config = dict(
    norm_place='pre',
    positions='rope',
    bias='none',
    init_std_down=0.0347,
    grad_clip=1.0,
    schedule='wsd',
    decay_fraction=1.0,
    final_lr_fraction=0.0,
    dataset='wikipedia_en',
)
Each number is 500 + 40 x the weight over its row's rms, rounded and kept within 0 to 999. Layers, rows and columns count from 0. Numbers have three digits each. The size before them is the row's rms in percent of the matrix's.

# layer 16 attention value, 576x576, rms 0.0243, rows 548-562, columns 384-479
097:508444486435498575522492522528537508503556463484505479492477408481472494535567472490466497482537517459474493500487524502500450585459500505539525524514533504465449481493486521426473566516487529555552530480523491541473507493510506502485524533451438495531482514468523517498499476395523503428
103:499482492541471505463514512428493415493518462481563494504491521507504404516501552481549434441557495522522541564517557532536555483474473529463467479553492510490477521485533552513466563513394510490466486518484507489487455465500420482397451518513514486482482550434453477494458525516456546546
101:454562445502515561471463511531443528459530510449441538525490461548549433577536528462477459477495381539514509519484512458551507514482507529560573487562499523498518454426550569497446553455411536495549499506528486476521528470542442555555519512494513515395514552491472495490482586567441472468
100:532511458434503611492525509512529571511538496504474529577481494481452458581512476537495565491511459472482496457423488498535383504485462489555506491511507534531466523522454504502479528496431412536514498527435526444505562541521512539523421488513426443592483489521421540546451571452495520522
101:485440473494429551510458545453473490540511560505510512433528513491490513562523514511469503432513465508483449437498515531527476483512446519503513497516563555487539541521549533483489445469510480439486414562478430522497493487512490538546550489437611459503556481495491572508556462446585569512
107:465444498471549486514462494460473565469516579521497493465514476478478540466566469513504536489510509453509512555483509377563445515512449512503474532469488557517502448602523577467456427567535489511447455554500537494517480562426520557479550476516490510522482518474498491544540516470537557486
103:516601560564440536494472446486528466450498572504450462546456561503506467459441521468529468439554471456413547539534499536486438450499473493545508518580482538399507480536474491474534503468485493506515449473547494555473513533531563577462480471473401446493570512508529459583500469507475555451
110:489552543505477511529484495476525530426467545507509514421476536427486483552529438496463513527531411502472543539480577511494534537448508533511496515491503394511567516528529449541512475473563481485555495489474531519491536433508510532541490457503523537511460473506465511501478569397520484458
104:473515472462524537490481541498532474563471509502549475545458460504531488535467531468512437558540467444535433505546445499422513481492485522448459536527525525569497469484465541557445539497481474452525462525495533532534535493501505506472496535465471444546489551497487544418467488504564527502
098:481532432520469501491593584525530508466552513546410455533544460471498536535497469457465510484529471534538570543493511538555524486443519537458540515487520473448489528580474536582542431429494429496556546479529492495543520487553520465494493506441514450438522492464512482473483469515552495521
104:509536557512518486455488471471466511461530521475429508574487536541495545524438534490540492505503466516468473508449473550553428489516544520530487460460477480514494459511448532399475541492420502508467490555504476489491471492482484524477464482536465504494484503518495468508449454477420510489
110:635586450468483490597441511527466484495506469500510472540556541507491500452518449513474470519466563485529638491434496520421433474476420447487482532478473507566492552517487471523453540517479453483522521574493469457451452493472454473531519448457540439472400513546432489540415518525508558408
099:504589544504491520508545441490498468476506454499439530462520519494483518471557492500533501459550492481540490477462493607476449496437450540540510448450449567507438473520465484530525489495486514497503505482512483457572454428535566412526513543471415543485502446469457512495602502567531539555
097:515544550449522510498477482452504463488539492497564560474578503494522586513542539534421489469530500511485465444489463548577515522505468469420398597498534525455462486449552467491433498486515570531519497531465489499495470522517542533492466537520501498489468421499460524455474509503515571482
099:483451529511565550526511578555440513494439474485461478508529497544533495472557493582470536483516388525510498506514509436474484447485422554395483483508476546510514574484505507511482547468530485478542472539523460506578489500462545502545469508536464464525476530559449455472530462472536504443
# layer 16 attention output (transposed), 576x576, rms 0.0301, rows 548-561, columns 384-479
107:580506454416536523477500514517505475511522459570553497516482572536499470426514459447464486589539485481470567489545568480450459442481484479500453475507489518470546501501482521531517534504522517430498532532456531454560467550615508468467458523477474488514430494495490422450502480506521512489
110:476455494523442480464529492495529560470533491549453527545460494499539495532544542483475484461494493599513540465474502420489471476488522467559495528576464533451535535525499501566462452445471486509553508469487538559478595447548440491494469530535471550600537452532483454513492487488408458423
112:491536442465400475490472482573527520470468520482441447509458485426508448544493572464453512431456543472502494508549529501575466438531442544506530479500550436448485522466514498473543458569470465446486515554538473539555466442507518480440496448526465532502530464631541478516499547513508495389
107:524463527480521532591457515481524522500492470463558474563550454525558524489422438538514544540389488459527473502549493515440479460534504536495594488530454500517487537407481497514461451501450447530478526465588440544520470528410479486543590492481502461539470521494535520486517484465478471562
110:482551542463435495521501430504549491486557441524536527464529484472546490437498500522552519541500543551558457478454408426518496514539466532415579460493457482544509514521425545477574562455489461476481484519540508465489491581506495544503543443465477541489489509531473465604395485644549455586
112:554554530516498500516477525439498556485502505466517529456614487439392519454601429545489533537428559521550541501467535525499489558495527452474451483502477482487519545496476493487437508444447540477520406494464496494441515464481518523514461552501421482513478533524537559497465464529511498475
112:514478506516502519477527537531461493492496574520563496528495559503562496475424426502585571409516473451488487457502469511416459486471462429477530513525515461424519481445517431539513486495511541458461576474502532530548522539520508526466608565461481568416465529478479580539531539439483489522
110:470530520519471555468550424486547534487452484469564491501485476543456526523496539473442509536390504463542535468404504484462559469519532426488524472464504451492475504525468530449502505453459503480398461525530457528566521471474572520507531554553475455503521524469478497503554533491543500518
111:511587494499431452513541497500450480523537589557524563486502533495492449474502489546441464525557464453474467544428506497512550478500568524514438462501510526514491426411516452457418520533587533558475512492531515506519506546545522497443471505450476505515495535557486578556493442528488448435
107:496568533483467499489428550480496452550539458504529474580503511569496454477530529546474466492524516514525553513501532496450519502485556515466504519532539525526532523535458522598523474495440469535476470487515495488461533544501516460513556484541483504527460407540443532541504517527551536491
113:489460434511449479481479501450478484512456490489505470507454527454513497487414492576475624561451506549437476498502466486520552498463558442515474507477420497490565507509456524449451593444534527485555482479562528504458485537504529484504527469428538433510488504523516481476480531444546492539
115:617497488462464437443433531452470465450555507475478474522497447487435514509452524553493543546506515420483561514471482455397495468483483579451497532491537490492489505505490459429440461460495429532510548539504487503562464506564569428533508535525508565490522524459492497544434496517390475488
105:501539554486515457568536535512542452492468477524480544463455504482554528506470521543522474495454531469540459484519498457490467452480504446582533494494467586531461459474529561501573481460529482513547477524526492520475460471510463539501488556482510549458531527451467524465559409460478516457
107:461538572554506473451474456471510528482440499520491537473574507513467459451478484543502474554459553523588482523498475509554438509531446450519437518499415552472428503404527516483460525484540500592494522515482467505398446472478518448416530467516539541519507537531531553423500471520526548514